From a checkpoint of a small transformer trained on Wikipedia.
Size: width 224, 4 heads of 64 (2 for keys and values), MLP 896 GELU.
Architecture: LayerNorm before each block, no biases in attention or MLP, tied embeddings.
Training: a variant of Muon for these matrices, 5558 steps.
Each number is 500 + 40 x the weight over its row's rms, rounded and kept within 0 to 999. Layers, rows and columns count from 0. Numbers have three digits each. The size before them is the row's rms in percent of the matrix's.

# layer 8 MLP down (transposed), 896x224, rms 0.0639, rows 788-800, columns 112-223
106:499454535435528439498591554470509521488430471489509564515526505510490408461466453546512509499572472512494508461558526514495511555499487471451534508450520490539449494507392465568456543502542475467472558503526459478544520452582522483576467395506449487516468467499466396457544480500446506553439557503550517603516503487471467526498552479474
095:499573501440545540463506449497583524448441514448500487503503536521530495503530542501441495461515473547498538489666434506541523526545553572533507529479491495516446442489442546503474441453556450440463552569518476475456509539491484540490470383499522470512475494480503427543552536495420505446487510477495549490533596473524570465559498510521
124:453540506548463497584452451545515492472531502551501607488512439461475462586505478525504476502471441555447545540499491487488492380537471493512527502535464496494573508534516533487506540517491498519481470477469525443475473516554491456520486522506550482460516440515495486507603533583476495526557420482526416503469498441495541524511523418414
092:553436459501552552495509566498565505489401466605507471521515484494465554515493476537409492471528567545506525462486471565530486538469535495483550479509459544526544510490552506449435405458503535542517533548508490502561495566490532431439509441522530508537507479515490495436446504478502467458489503461537540532579453584560483492489449551532
094:472531596416495546535491542479514512421526476465451516502515431408524577451460480476486526491497446450450430482512510486496496545496572536521471446514496507517463575522450452594474485470543462487549600532498485503550481518546553467470519492454436551529454480459498504535438504456510533450481521571555475532497440565471521514489436440489
098:585528487508526496456474560493489494551429469527549493514467522516570514501485504526480563538496500405477559493552541485571515564504509475464474539468473490484503564474481519525477527574536495514442490373501469529507499418499471518524467529532486568472494500436414549507466453534511561380466475448486518484566542512562525489576496523505
100:522523551429476481499543458586499423540442505495533494490464587467501548488473546496526426458532527474515493525512403513455520505525531455492485472537498475487587563453479526480491524469500544532556462553499509481424437477499545469461523492469482519459501405544498534545530511526499467550419501416456510563505536490507541568481525548506
101:500499457527500478551481509501476442518463545518498518479558492521474480470524457446497466587543520510467404440522482495541424488470529495540492533479560474491518521534546490454487525484455502520468470562535480516522556491501462473592547523508559541548519507424517454507526472542425551448495478502439546426528507508481487526492536548490
097:415441505540525528504531526465587569476526458527491457518489521502488514482496531563452556533540476501472466494434507559506438553482556474507458551502531542548545494459549429475477553500509507503467511543501423518507494534506501526552512446544524451480481513502500474475449542545449487492566486512559480525476492502481515564498559495480
105:583497493544553536495442554496597449454493572580434482540480512479475539526505527501519454464470495529522440518571507493454444501458546519491519493473453500452507554455533483521475484449512424426411482500514515538474420510501532452470474486529510556563518564499466520470448527473426461507535418604522524476472530544535547516528469440478
095:518471488433426580427477528511526525520466500466499509472446485568527422452638564502440553469469457437515483477526465457476575482530548516532462560549523431505513431468493562505518446514510496587508505463553506519470469479551473512549544508467510484576491511543478416485534567463467547504519443486476487425523530482519471488573561574487
095:448492497423449461574490528517456497506566503474546509493503552468546527554489520494491489446576496563561469501460544543481526473490549424461482483535463455455498519560528576468436465481433549497555575523449456627545468498491469427505577452493502502565471515443527508504485559474504505567461416468498560537458528461505493525466512432502
119:480445483527456465496487470458532459505486461537528420493496518514481499524473539504526528491495458477538517520520461499477526503474466397556515524493501449577440468541538452465490474575504512435532420470490522515440576423435535485478453563470477530511460448552610550499435576483485482564528512493553603478498475526511527509547502409475
# layer 8 MLP up, 896x224, rms 0.121, rows 789-800, columns 112-223
093:520499511394468451534472520468476434550449487462496575510476480521536540486550473478456494500468546497511485461588514480590513502459552556456486503504502407459517520461448511459509557476555447433502542504506527537505521505455478494513553505508519531496539512531522510564476506423557521522520489479489517507470532535428459564457545429518
111:481516511440451525448523561474483504506527490469531457522534507553505483410522541435504543552495533438511472476504488453491496544512560538502504500505536495487476539449475495522575456482540518470512472538492479522524557533453531492522535505509461468547454496460502527463483402424514472515400566557500555527535470578512480432461425578556
093:488544568556531553449470539474495513511535455478491566392467500547537501476458541485543526500442544466488484566507512463539454470543498482499525524461560443439484510476485428477446538453472525527461506526506520516493466535516475495446456553448460486494543497527514483509477517492544491479500453464435466489490492425511483469486544472412
097:498508519549584536512524487613522476490526482553493535533554444504490455478528534524508485515421577545519533549440502492533510429549436412469503467450460463514542475454546506519487525482480466509523510477460519465466547397529469447585517481440542472497451496512551532471476469577480498491566453436494516535502463450516465455538436455497
100:509566507559516489521575423486486497494449485531513540510502520475495529537467527432493504520474443553483459521503460480441526471556502524501420465479507478540434449504570451483522596490402488518581466476542566472482452440418504498530593544477572553488527496439535474451508498507534514501560555545477484427560513502493496491470492463493
099:552530511582505521488421468454516490514488513508531501453510488487575574480592512483440520454430470522579526513557523450518502457465568481497523512482513420528519468441528572584425512546505500550475506473503470548532487496472531464489444519586516495472597512533522456477510516547486459498542501461459521436543455413526474501498452534512
098:451539505461484521446430499494514412526569536481525502539494475514498540526474478559512482452489505473496563560506467528555575553457489525530519534487543479438472490486519484479435479479485530411506562549572530486529516520464523444479567494466392429487464499571472549558566527533473431476486504479519420478496504544475477501528548548514
096:537535470485484461527457425533529464588408431518542548472512534453541497554503563441476441555545519533449476456503515472472509527509460537499532553470543466431450496503436578490554475503556464483469490451519543504582516567528499524518479514496506573506482518463522457451534494448450538514518523482480479510435462476438505507551465547482
106:506477470498435493521538507497498487490460500491454566493446468496470454515459401473435468473541491504510516489519527487548467460545534515471500430529549495503425463551484544468437535498492565500416543488570546534468447485495519529535533475535469514477493529486447488490477511460552526546528506546572517481390484521457527461531560482477
102:456567509507462464554504501471412507489447487475571472475495463523485502457456480517537462575514495543478455586474552558470440520529486512475489454484454586441491510467533528519515563544473493467574470497549471537541494477451483443432555469512559489478521431509554502428410529522506546515486537443486449553557491493417521499525476453515
095:596521504564495497498496458449567445519429535510531527498537515505405490469515454553437535537518476515490455561545556528524498500472524489580496532504538480534476484483521521510508450483491552523500451565396568492516524496424533513563415510527461453513463562530465511490438432554467554483474569496484541509550504505497486423394462473443
111:566548533522561562545487467537486535478484512486499524503509489490482539459530500527524537536505532461553451517492537455462406466531493520535502426462450552480558506427457502557507470388492493492470596487499516525533438548521503500512578437525478485509559526454440502497546425521499453467410469447481451505574512489529422481476525568476